config = dict(
    norm_place='pre',
    attn_scale=0.177,
    init_std_qkv=0.0706,
    init_std_o=0.0079,
    init_std_up=0.0706,
    beta2=0.95,
    decay_fraction=0.509,
    seq_len=1024,
    train_tokens=181700000,
    dataset='wikipedia_en',
)
Each number is 128 + 24 x the weight over its row's rms, rounded and kept within 0 to 255. Layers, rows and columns count from 0. Numbers have three digits each. The size before them is the row's rms in percent of the matrix's.

# layer 17 attention query, 256x128, rms 0.151, rows 160-255, columns 0-127
086:126114152139128135144117171145111095135101130150149131127143103143164165151160111108142169128139134106117136140142118116144125144122112155098154145146132122128116165155109111107119119107163141158081143115097160119103126139102154124145103127150087113158106117139144134187109109139138151127155075192126118130171094105114136151166129153119103169128123047125130124154083118088170138150096
100:111177139118118140155123135132130131121105128152094134100130193125132106114092137138115118105127161078161129144103172109118114173114173136131137149141128141105127123099134107137094114101092142106130135148147157147164096133139155095105090135129113109165116138173141115170100127137128099134147078131145088125147101138196163137135133129136154155139116134117137107153107104088125094073085
103:110095118125137142149137131120126145074158131076129129092105100108090150116109131124097096146154142087149142131105139133145117102138116134142161133097143107131166098097102159126130142132137100138104149135087135097091161184130154096157144160097131156127152123129141085103154106127156131157144145135103098144134115078074135084079135110136130134129130109139128122113152074157122161080140
094:148156129116111128111110099155144128157146100143143074152134094116120121163170151102082105110138105132094141104178104179117161090138146134129145133139110135136164119129082135099133106138127113165129171127112138112116148129094128149152093119151075151080107139132112156147163134172120143125114109128122112130161111132091068156158112109142094094113150137140101128107098150142111154124088
109:127080115128132136163124122094104116127171140167120124134139137128135136132192104098146170123139145137106121148081122095151128134152118118115163144082126148144118133164157087102138113099122169116122103176114141133093163117108101146143180092135143131133143085094170148126147124072126156159109135145089171126115123130121181100150092137133089155146102114123105121142104141129140124150123
078:158116132175139132085147146168128139184127113096118113127137143153129135115138087122117189162113116117143127173151104129113131153117118117136139163193130114177118123112146159121135136143108173110158112118119128144169118145167148128153092173150128169132120141161174137126087120142117129124093107112148120084152116113113092138170145134111167155113118082117136150135132136104125124126076
092:146082154149163132133114130153094105132110135123147148136117113159148142119165100088144187151155159098140145147174143154137134153121143127095151157122119152161105142144130110124146112118149154122104111130095154123135141152124165095171140145147130130129096102129197132143059130114112152129117100150119138125150135110115134124125128150136119168129119021111137150135104128112122104134102
089:113146100106110110131145133107134151109093119101120128153124149112122091125088154160127055109110136170153111088109128142121102104150126120131122119097138160106149090123098119123132129135104127140163152121159111135108136111112076148112107097082143083109162155112072105086160110131139098124130191118138131137095152140147127111093115109127128110131165184123105109130135117166127158155159
084:125142099125136138125132104083132145151137118163133115124131171132091104117086139140148078120105103129119129123120151120084111092152150101140143111102096153103144115148142115102100123146089154121154123158176115155166126102133111180104113107069134097103134146112105117098153133098128123134148178104121094155089154118178122144135105129138125093134169183120098085131124114138090102129129
097:146079156161161135120138136142100093123103147109144150128129104136152139115146102111141201139143149091135130158164116135147146160114113137094142149121118142149086164151140115145154131122162137124108097124093158132112125146122164093154134153147134135139103107123197121152082129118120144125130105151130146110145122120120123132134160163123138160134097025129151158143125107104137125126085
096:115127135136155109110114113079099128094127083106164162138089078140111109110161130125129156144148168100136152129167141147128142080116087140108155137090136155128142161171149156122141159128161117130125176159122130145127136193092092085148169132100152154085140140118175109125136150116123161148088136140118092157123126115158143135136153109108085136130121114127108128132123130097129112134149
112:163075115101140135142100108128097127155162090138147143152090100154139140118141123126123118165119117092110158112130152133129143158116162076100119129146121086130184110134139161145118111174125155133104151115104103118144100160158151128108161169141114150118093088172155085151101137123106158133098121086113127116100134135065122125112106096105108125094112099129134123121160107117114112158149
092:153094117125154121067151133121094103131137107129099149190112089093095111155117127115094111125116099113136157082122075109121139163127126154139104098138141161104104136127159128158127170147116121135147138101162120130149145114131103138097114131093165109072157086141123108140129131105108122112110144132110122086117142130124131128159169119087181126151124130160129165108184117107115153145120
108:145178141157082134126132109151157141119131143138157093098128078129108096127151163122152076137140126109103136100156100147128137077142143135122106147103119131143114117099113185108118137087124111100130091151123162114155149142119139119131154113118087150110132164133148150113184142141151126155107093147153105192143112144138108128088127117158110113105100112132117100114098099144105104071142
104:104129118131176119141133104154110138161141126141097095105155087071097076121127152072125130097124112095125186118125173124114125127167132105102107094125124181143143133145138107132137138094094130152164084120146083112123170129100114116140139129139159127099151118112143113097147138136092090139105139122119151123117117122117140135109095130200130086117103096131133165138110149120096126127131
095:117103125122150118099117152137090125137073124113127166202105118155135092125126128133089103124120166152183147085159135138107105165108146122100140144138147169139097110128128102131147122138106157106128138097134140111127119166143092090102106138125153060104123111139119102139103132145091109131105167139143128068156149111106116085099149133140165150132133093110140153134126130147117124130091
085:153124149106122121158115138167107117103102144130115133084156083109127142152138128099148139143141157092128162114139162137156096126147156145116121147107137173112133125140090098097118093091150130160096123122110165123117143155110187087152142125150075127131112104149143123180080099146137140126140089163096106164154124116129138123109117142124138163121121054100149136132098095110142136122102
099:094094113136123174136126159167150124158133117119103097116116137156086130099126091146127094140123080131147117143089141090132110123148139079128158119146120084155137079091145129128117136138103150112090112111110145105123113145163151149129094150141087125136114122153124117115164106144122110156124129146122129072167096094045117122124144114126159147120120113149103109147136107175145168110134
087:117104134122204149156148135155109116155162138137106137122116147160105148082130095107108190124147106113136139159136171124142127177118104086156149110141104125161127126135163074162129116162141128093120102131106092136144116160145176098145109157144136145154102105132159142142106151115095124145146120130101142092136111076097120111156121142140165148140139131121153153127147146124117085114098
098:119164128102088109128107152140147155134085115124141134165127148136136094137106143166128028139095129167154136075125119122089099120127144125115097138154161126103134095097094145107106112114098114165130153105159127119138118117131078145092106107126103080125151160168054121134124098166138105124140145123154124109137142153135112114106128102096118133129138151124126110131128131139131147145151
094:123142106123089111090140164150123116141131129086132129143147093144175172122157131108101176143104145144117112129124100111146090144141136122119128116140139122141135118125118174130132119138142219106142136100090127172124107108153123128131158120120122136109131101151172175149106127128144168143042121094139169154096115159111126125151111120129140160075134136114121142111142138107148089135130
118:140166157115117146155141151155104131135075133154129133091115129117141108082085134130151107138122133068165154131152173122111111140134181124093091149131145124136143103118106136141082098123115141140142109098133145123148113157113172125126121128121093112145084141172134099145061110150114097145144096136144104152139145129148125149090109128124142150111124074091163127155094099115140087117131
078:109162120120108131120109126097148125141131121155173124203115152139124084129121150140089068110106108159134135079127125094113140124100122118100114120148139159111115148138130143125121117101106105149156122120158141130134112077113054132099080100121145071098143150116060149131163134139122105130135136123154134136112137163149133114101141111137126123162118169134130104128105153123103105173146
101:123158150161111156100118121145120135175110129208114138146138156126124093114136120127118132133079101153167148166160098097064121129139151132111105122177136128130095103112142097126087097126126141092121096103150096118153145118139125131104114108123121111118110112131075145146127134149100103113129132098129123079146158124124129174158125134162096125133139130122120176155109186145156098136106
091:151114143128127129151118141154085105124115140168107125100130091110149129142170118089141150145136134072121163132147143122153128146147163140098129136121142143136141131140112097105113097114137163148120104122096151126124165152105178107162150113128110139129087096139158135166079107130125134139108087146099128146144134117135138127122086145139103166109123023097133157142095121106157089120099
106:109170117121133128100141120072141149118155101109085094172119116095099133157134129117053114093124131087113114136110130133114128111153143116173170118163140136112156137131146134119101119139093139140120181101163130139136132107121064146129092114093150129088139147121104110126149131135158130115117147118104095122132105104139149162183154096122116112138151171128079117123139164112110158112115
090:112167113121104137131098107125167129134104101126140078120115126147102095092124153159093064098113139080138126108133166141143123106109163067123129129125106106105142115100137159140114142149079098105127135116144133101165090141146126117103116141118096119134112159159133098119160158149136102142088122133135097134149091170117139126089161095148127098112088156119111102128134101129091135081150
100:129136109155143129074134120137166114132168109144140142142135099136107127121120157146060141124086094152153140119137123091121112139115096128145123084139088132094129154136170162148119129132112124080141108129149107140174100124186124105087125116109142109119146139113135156142183163126140128128103130103136120116097103133149138104147184124149161122135108189133139146113140125074080095137139
081:099095121119122132119129154104137119111156131146117153175096097107122122123156136124045075117137122157159167105092114101145119142132099136111154097147180130118148102107119124127097089132131118124118120148107104126096140132139106102117122117103129073106141089127114119146191128143124114145119143130100125086110131088097142042120136117142109141139119157128129160121140120179150129146127
094:136140140127172127123110083062117154166131120153150148160119151127080093131107123112169111141120130167129126103149136153084143084115109115143104138075119149141103145154136130122166145113111075123135118143146080131159131130116087133117125125114158125113160143112126123086134153101080118108146163141129125136111158135138101136111136104103127111131129157144150112151129168194067116151150
084:102177109121106121126119123118155162124101128140149137142131160127130101113079159166127056101088130165153121092119138126106092127121131107137108113139146132094133111112113140130107128122093109121147132118171103127151110095150073133096108105092127075137158153132070138108151134132144092120139156106148137139095155153158125113096135110128139104130136203127140110120121125159094103151160
101:106108098110135120158132104120144075119164122140130112161121146142148124126179126102105137089149129177108109126120116134171152146133118094138127128094105147138134136156127109136162140142125103117120105164096115140077154099103135155148143114119136149113124124089149161098183152078113161126109128132130166136101101171104136090146104125142088105144145199148113104096117138123096168139157
095:087171142126086126126128124121163186110095120163126137132135149144151147126058148144135148169133134130128161094095097090105107103153155146149089135097122114179084140148120157129119140127111149134127127127147119137117143123141135114172141112115136157139135105134188172132090135142154120116152099133108141160150107125141090138088174101140142153113148126101134127184159124128107134092131
110:131120114153140063094167127142131082141129137134139143121152103163141130134123147098175150127127138088133170099137118136157141147158171155118123125114137082150086137123107143114156110130139110138126155128157111109150108170115158102116129135147122126130097148162211159153097107186118137123102134147135114161145118101132109155081129153181167127120136103121149130119116086098128123133145
101:087139143075152134122096097080150204089116112120113141126127150162145134137122110140142146170088113168108101138087127144089114129119083131128113131141104125116132145120114128138149149079113179161108132118162106146140146108151074150143127113131145149169100096122116138146145139123114110128174118112115115132136155113150125154127124082117120155107156181098114101138145163151092121134130
092:124149103113120098131118136137142172155140080138113089122126162136112077124095138163115084105123129163160095126099160123120107116140143098154122113087135128120166096121097145113115125157088143127144164146158101123112121103140076139125116096108130119075173136133087116081149121119125110130142178117134133152090116134176116111088093097111116115140159169151112106126127109151154130144160
096:140115126126162094135118094128105151135147062157127145093174131136113124107096133116130144101120109125131148115117194128157138150123154104113131109106108111132149134148126108122120089131089191074123131146128101124159049138139141077125115139134130174155139142190142139134080100128096161126127127140115131152134103162145142150082128155155161124122119132142117114128107137128129095135153
110:153122128153129141170127154147164135142159134090146144118124148141112085139184141088139147092130117144098072160137119146150095120112104150160128140066098163165156125128120122102156123145141117117101098142105144135104102122126100143142134084124116117123187146089132129086117119123091157121151146089153138153090151115170158084158116153112129145178130149142121115109129161140132129142120
106:129101139141122105131120135136100116096099192160156147127109138163195135115131100158141140122145129132174075109184071110115149142107177154115142142112148100100119151151068174169134117129162096098112165118130117156115121169164130104121107127099116121129109106133150133153142131128185142132111123164146133157111138099135120107118128142141132147118115126142157090136133103125149140130118
107:081129143119142152153135109140106134123156134120117132123143121115116090124116166138150110110131084108120163123060115108102156050125128118119104176117132145136138129144161124107098110122111115165140108149160119106101120126104121142107156138160184174099153138099115102130162160124111125131162135152105140152140138148131086110097070126147110136099142155141127088109131163081133098151150
118:105142127093129127130098169176122112131096117160125122128129098157110110128101143167133127128127147085146174134116109113128135125129176178082103125138132123120131134101113141142108104150137139163096149080128118157146098128135123134112143131175093101143058120196157127162114095174113091123124093146137123126151149100132133136101115110186154170111102120111131128149113107117155120118151
098:100137106145145170095114132112112146160162102072111099120167113095085132139171121123094143120100095146096119188107142097103128121115132092153128104118107136130183122136153165115123121113113170102162136133132122104128093090144098139095157147143123099099164127125102145150119144117116143125137148109085169111100114160100139123159138145123131124114105162135120127114168163150102084151148
103:115112136078164145145115105108111138086090144153137145151129118145165163124127094136155146131115146118132122112143102132147133144111157099094153174142119130103097153138119105172130115114129134142090144138115126171095142132121132132163152142143128117191059134151174113151118118118132126129150095110122142106125131107089146141136174102080110182144090134125093094189104151124120106121126
108:149128139154092122107143152166112088157129147112117112104136081149119135135154136138148142127164124082084143146151086083134117162116165154148106120148148099117102160126145161099130119113155151115133124122102168105121143123097153140119166140138091087146148121138167139138123107155125132117106095136162161096109099151084135123159108163148133098149104070104127187133104090134122103113137
098:110142145131116117114141123152125098176153113104154090095108111125111110163098114130152107123121134076159173150151165148094118124140146124140126122164115144131144097108121115103128105113138134112160129100113132104156127123149132109103134138114106138094110129165123147146085068152148099130104129169097087120104114145113115185134154166185127096111129080161102194096133114118127123134151
102:135114129112123133183104132163115126111121142103121110079131127190146158101157108146127091099157130106064089149122099089120145133061167128123137149146114107093140133117117167135088118120128173106133122133127146130137147122122130140128155125157089130181141127160093133128115099134150123125153078111142178148098136138112140120134096123143108147117108130152161089148104144125127076138153
101:102140102157150145094131148082123129155159107113120139144143151092085150132121122117083173132101090163107130145077117124144119116127124091157134066118122102144163145132176160130142160140108149100157131168123110121120075114134156103093112150148179144105172139111136128144135173119128147128118163105098161113145081146146137126132164142103156121141130167111122121135161150145118113136130
102:133134129147141101079108089131107124140154138076118132159117115107143107165161163098100163108155080179089125112122116127167125150174116106142146109120142103158119117137156153083124125128142172116162108138134131093131136129150126103160133123116127120097147109090127170149127152135075183124116141123122126078134105169090163137093137120114108114115174135129098145116122109133095136151108
102:155135149130136157172099126101099155101113145124160174135120126122113161138175094155151149152172115121078114112163072133142138095098121119112118148157077096109137124134124174158148177134141112143130101122135127140157120161133121109129080127147124153154118132140110144169149129151140156116105098158132150165156144111151113142127178150140131181112111140126128069113136139088135139134139
106:083130152100125167174095122137161172100144121125142134090149177121095099128096117173145099137107118135165090149094118109082141082101122113115139135104109155112130123118089139158105116142099093148143127154147115123096118122150110150109114123113128143150146124102081122116163147077159124132160107139153170138104139148173107090124097133108113140125126133143124082150153149156149121095122
107:098158137142134102141138122099136149104099120141112103137118142132153145114079133090149084148113160111159131142116149074085129111145164117144109123129164152152115154144164128101129131099115133111159147077158113100138192096110115134121163121084175134140140123111158097123081132114129118142167134092126102119113147112166103148134107105113139109130127113155160173114124133136096089096081
113:100153162139120096128142085162099139140126129116141136082127133161120077124146145126195156149157065109116146114108132113108111118114135171106085129153157140127110143131156161072121154108139160157133101126155118127129124136121136106116155120141157147146136108151146130141134107168057142124153104140154131123118152114152119179117095163175118124106150087118121142084098110127141119135127
109:120134134179095157086162145153157136126150151101114100153107119120152138162138163152099077132147121150100166117156076093108109130134147153172132136112139136152123105124148180114148115106121119103137131148114117092127167116129112135153161102132107097057156116106152177131122126146141114144092125116085119113113094130091130115135151134130125109133108139122122174118173109117089091110108
107:130138118146151125110154072102136125155126122100153157114131160131127111148154098109171145146122124159147117131157199187113131134127090099138125148126096127167146074147131118148167167108127127121142134133169107131148123137136114106125102122095141147094095124136118155123083117141114156119100172108105094160116158074154105172137164133119115124100165140142122130090163157130113152144140
128:069141127079125135160113134168146116155140117132157160119128147122118093075120108139090134112104110146144112118129157151114109135121105126120148126180096159073146134106190084152165078131132151116096132128130135153126104135159128138113126106147130103159122147096086163109156102108122114134105120109131145095131149151120153104174160156138138128169126152150113168105150140090129136153100
090:139135110141142091115130128124135141115135095121099100116137136126124106171142172159155058092101136128145107118093143079111138158141140122135119091080160124127118121114092132093114080130099130150161156151165099081115133131118097141094122096073124115099170135118123096110140142109113115135153167102112155129092113144181138115082086139112130128153144138135137122128094096162133116116148
109:147099141108170127131122100101125169069110134136116156141140142165166149121151101097156124128097137169105085097108130128123138123107152095132134174085104133142117138171109131126165127112117146094110142120158161138153137106145072140164163095121132126165115125116133145130094128121116152112141115111120134147074166120131118108128135113084127155127117175136135088172142177164102106149119
103:129113167170122118090135095124119107153156154179126152141159146127132105139120132155132139170131081154138150104127093127136079160126162128127137113120168093120133148115111161127156113133119128137110145165144088139129086138147143097099092145098126140106139138169180110164131140122121169145117128150122131086161101096163122121129094126085118134125141155089100121126113114197085103116131
092:135138091128108096136155123116105144146141073133115111146131140116118076129139164179136066102113124160148130116094146148116114143152119116140144129120153129094153089123118129107144133131100126142132147135155095127090116134115084140102094098092156116089165164122086097088189127121124099156100191107104118135109131139167135122116110129113125127159117172140100114117121105120168140158152
091:130137113149132095101137134118146104159150122116113130143138162126115088133129146146110124141127087188133099104110110136148094156153105111145145087132143110092120141106146136108152170122112144145112137175149119124113111104144092132099097147087140087086181145099102123096192155121127139146100181101145146082116138119150144100138120119118117095146173149105103136129136086159106163147146
123:102114140107150103122099128142128116157139159115145151124171165160120118114113068130131128129102115174107083132113077128122137136133186122135148136119106090116121147128130157141148119167137128136098167125178095105125107148160130121122111131136123114152122133092109177146141130129134166127128127084167156114122120140148106085132149121141137178160142192137137097172184143108095104145133
114:116128101138107158078155164124170145164147097098099112140112137124092106123125156114058143140127123136096157138122133129123075096143119124151117122125099105157179102111145158104154174125108158107143113132129162116159126078152096140127163127145108102091152117156113161125120137166122116139081132142108118121128134143105136129126127093153149075116146142093135171126166136149116163145154
096:144122108139134073143137106078086145107139090147114139140132144132141119128145118160143089115120112176137101103104141141139135150138131095135158125137141107065145139135134117117164139130104144107120156130171109120110117158131104133089079118080174106115158157105083105114188127105153132132103188123108149144108133152155130118122123146108127128140127177139097082138105098114160138166130
112:138125123099102137165158109105132125109092168109144136140085113120140100120182123129151159153130141106108101120130124160123138092120065144125106168171108161086122102123131101156133180091174119156123099121133185170110150143118124173137145122126142119156097112108106113115166132141145116114111122155115123143129182096106112121167113128118101137115138106112135134129124157128153188155148
110:150140158176100135070170109141141121126150163128128137150102070153123109141132129174123120144144149135122148125145128120120112137154111170134113150177143152140089118111167139128107130126180110129129114127096144101105146138105110112138137128140088095086121121142104190174155151135095115129090117121138103098095099097083154154121122142127093101127135134112115199107107121143129141126135
101:117156086136083086137146139102151133145145107090121098116143093134128145155163140113123095125130126131171157171120168126129121103154162128170140113118121090125102113125123178105142093081123109173152135130102100116155095145130159117120129079130136128120143141153143156103099081173117121139114140143100133131158099128150081126081104164144149129103131147130142111080138118110080111140151
109:149126152107129137106117108124122108142171143129136169130123128151152139129131086118160154169131105143116117135135146161160134159122121179113148164135118155142109096146158156143196126144174140145112115123141125133078143127086103118156142112160131117116125132121098156142141119113117137120114110097127146139060139074106149097144125132043090144154158091120112136142138155131105132118174
088:094167126139090091128168125128111128120129098144118110117147126113146096151121177165161089113113140140156111110079104144142083127144097136121143135132147146117074122128161103093121123093109160133143126148118145102098091081083113105099134110127138118134168146111128115081174129132117064133104118139128144117145127157130157109126115136117132115125102171116103140132084113116164109188150
108:126110166125158127115111123121126150139090112133116113149092096151127137119163135076087162141148088116136081150178118106148108116114123130147151155130123095132165124125113177085115148155131158104143132130096116124125095156125151112130146153146136171116099099154132083132133117138124160141134093148107095139135113169106107158150161105106114138081101185109109066146133144128116158153107
104:139126101179140148092157118078070095134142148084102120127115090082112170166143118129119194139155152082134184119139116096164142157160155141122125138138117157155117139117155146108136136122146134101149109116120132099134112106099132131087145156139152135110129160148181116161094153146123116127133136130098131134124137148130168147114167164147162128133112113145137155125121119095116137166152
102:173110116157130142143131149123111084141139094138096123132127155090099114116131138140113151088109124072103170124108177137119147182177096136119089110131125132161128115131129096093092112115139136171141093139146092113100152156092176165119105125092145111080127103086156101129146122103109136137146143135126124134111133125138143137125091111153154161139118109130136171128097097154168143115100
101:140117120115123110165107120167136104123110112151105118151132112108162099125089135135165061126069158120154133094109139140146133164153118138145114157094139138121107111147114101132155104112102125163086130120151115130100173121087116115151124100093100132132113135111131104074140110090148103121126150119122129141129155105152149085149076111098108195166159123133119133124087107153150117112151
103:151084183139165159082118112142117116095103143168141123111101153139117109087146107151119169107103122091145112104149143092095132152119135169069138163157127175140122140137127123155120089160126166076139103150156151139089109126130147127142116105121098108120139125117155094158109161088112136138158110176116150146136141141114143102149136151080141126134102129135140159133106132107153104137123
104:126102110118135115137111105129125139127134094126108152120150120130137121120133110138134106128110144089161098120075154144166141130104144110115138172155074085116147132103091149138121103124092159116134175147145108122150066101155112110069142125144110144164099155163124128149102122125078121137109100140076173103138172155109134121135142146108145160097094167106134079136139154137135117158124
103:161121107133124113158142160154129104144150124114102119132161091142130156115145137095101131098140132158122118138164135113182084150140100081146101086118127111110144174140125154123118116145073129089112150132118152111166136146097164130100150150078120129158150119155182163117116123131145132131102118154144133146142079146156113098110165146130142135137114091131173111156150085079110144142106
092:175120103123143155149091155108151145111126150151148102128081137151132123113114124120150110122113135082139130105136161094084140102164164111158131120100137100128130146127078160160134125159104088144122136108119104150173130132124132171178105096109102154131096120140146152141106118114091156135131130116112132153127134124138098120110100124118136204129129150166166098124160150160094121074099
100:109087098130132148173116149139102088170123123128155167104146157117130114123096141125129168095120118051145112113092165127175149185171099143112099108113098152113139132134128117146116096176120124143145140135129150160105132143103157114120099160149138149128113174121149106117131131095141086139155137124147137137103118098161158143118111111155133133115125076140116117149109106102171117107159
111:131120132113088140129137106134162144167135099117098136095134112143092126124134141151113128158140148172107098123103146115121104146087130095124129136107127131135132106123130129106151138124120195068137110145102163103136105082155146129114175131125096085170150138154108134116080113143122135126135122157118183091155151186130147154140121152126143096163133128100095171098137158150134071139130
106:064161132099143129139130122137133149114100112110151127107094165132135111145093115099140130130138127151149118134119157132095133108131144108143133126111154167140081114151126071126142082107129118143137166126150116155087141128138086098168134108126165141163118108098118106068138127091137097129193158071133107145117155091132113135116098109122109114141151121179093114108095130144107134105150
109:150138117102142116173105115138129129115101132172125160158165100113163146133112122124133121132103154166142116132145076135168148121088123109110105121117098102088116139131104102132139190119103147129098131111122121151155105149085134112104153173142149134198107129145156116132135109153152132121122103184138120165168127134136139138154149115153151184117114133070121081145122095117135120128100
119:133106117123139130144132123125125119142148111110117202134163147132130112108144095139105176133118136168079095125081116203153154150121109107132162124113084130125147106105135106141176138124142161154099144177148125154137089137147123143100129103124161147145103149077111120121129105135122162109099162117157186111138186139152144125154145125121140138158130124118103128136156154162152131140134
115:111125123135134129103126117144115139160153133110104151129121130127150138126125115113114102094144093150106083140179134130114147183120176106145141104119126114132165107139129111157155090123130108073134196091177130121134178158141120149117150141080139122098143109082104124124126133096142168130114171088141139106060121151147127079154142133113102119132123117154161142145146112106103147109113
116:149137106144108133099149141131151112169171115089114113123125131093115146161117135085102136151150133121142180138136187130119119170131156100125124111145183119150102105109120156115137080146147125103152139138110140131144154121141166152133119116102083089124124124156162138124056105144123120127115142129096132074165123143116113165127145136103137103152122091149140193106144135137089102098134
111:137084135131123117142105094189133136102102151134149135152147124123143113112123147147071078101117140106165098099185113118163143154097122134117132157123099158092151163113090136159080094151091117089099154138140122103129096167157149098112133126115083130159117120139149141124129134107141135134098107169154123110132129149125144088136147147118134104131118131145146126150105088080143153124089
108:116138103139093121148120111134151135136146146143126114140137147117084094144121154166147094130114103175111139103091140157133110110117094158116090088104123162129120110114141091133176161094117098167121065120123138081142125085138125153119109109155145126128166109102086170105159123132116136120112158152167151107142129144137146103117085131159161103130171155136129157061149130131133117137118
110:085134116108095142108103126167180140125160147108135138119133133115123112121140133165127059145132119173147111118124110125116113128100158110147128117115125135108164117123120159150173102099113088113129147112145138092146160096183095145101129126099081107126149152112045167113117126110145134124102144125135165101096137138151130059135134138154135111121153136148157143120163140121104104126152
100:112133143118082107132138125171162090173133086121151142122164160115120074127137136133132147161136078178146111123125131186174093132109080141114131144146138153129113101100163151118139122151115117174141131174136153111117087090131139096136115109132087134124142132142079179105136121151151098119108116124172156118163123119121115122107152119121133089112151123097085132109137123141145128133153
099:144110135175152162113129161140093110103113164152164141139120096140164155132137117098096209109123146128124126130155129086136144129164133150138141118105124149152096160141131131139136104153158165071096124160117144170122113149111128111134142104109159124115105117105196132152091156081152128118147136139137115163144118138131156114137133132103137169147129084153151151145113130085132127117087
106:170123131105140122134114130124132148070103137169109130146125111152158113147126121119162109122087136171139131112096138090082106113139159086107093134115169124155084116145093134142156106104127159107114137129166115124112129108133127148140152090078136124149076108126145123111106119109107143125139130143077136148110173138131124109102085107072128175141132150143121126139133156138072071133114
093:106147133104089076118141159122129122140155075100142102131131124122139104138134164115127114128091140128179130124115189138136133103118157152149175160135111128119106089128151145100139060126142143163150154179085120138095086144160121079138149080125135081103140117141121150116128101100132098151100143094094146152129141146128104116123123167108108120135104125111099143106103129141119110147140
121:105148142128144137135131093125116119089091145137113137179167133113143139124088080150169110151079150146176149095157109139120143141115164135090124161140150158103084131112127116157148165110124089150097155083172141147158131104133112141118085120100120133149106135142120143158091114141122117106106121135141123144146183084138102142138184136149153137132140156139133122158153128095085130116121
099:135122123147100131106117182175166145169144132104129128103131089109150133141135126135094120149144152135076161139137113121136125145139138117191134096125115092143157134121157139096126127150138148095127128117086125100134183148147156111123154151118098089100156158092143134121121139123147118140093142124125117076139054169118154126133121127146123129155100077114139199126140124126151118103135
119:083142165099157091140108150116117131095116081101145125106142138109089136114131104105160151151082109147180127163105209130144132097079123122102124102159082133125093162170126074150126115100125122151153123135135139123111098091130114111105097138159136061171132127150096130136109125127121093133158142110144105129119122119137117116123114146147160118105133115118150120132101136130143118146145
106:155097130145160119124155100094142113155165106091122130121125156087102089121129146109151168127119098097109131149143167200148140174158064137128146117122116154149136089109140099090136126154142074184137097160136110088104116146115163129119111118131137148113120123077139129107148127112100139125129164130160136129122138129138122144146136148148134107148144127144114130098097124164167176118118
110:085136149128123160082188104122114126129147151140119139162113120111155129115116161161157151114091140157137127117127089129108155102140144147148158133136171132110086099135142122159139132114186146112098161179123143160103085131156096092102139117120146114095119119097137126139123162093138112117071159144086139148163159167129128147157183158119125122142138144126114150132141159138153106134123
092:096177125133116087120159110091098124114139109153118111136128141094127087150145155146135079101116093159167106137097128131102099093133116171106146117138161159112097124128142117126144116101125105161162130144152130129105103120123100115118107102134152140092164085127095129113201134116129093142128127106118120159095111132131128081117106115106124092096152192134125109133086114117120119174122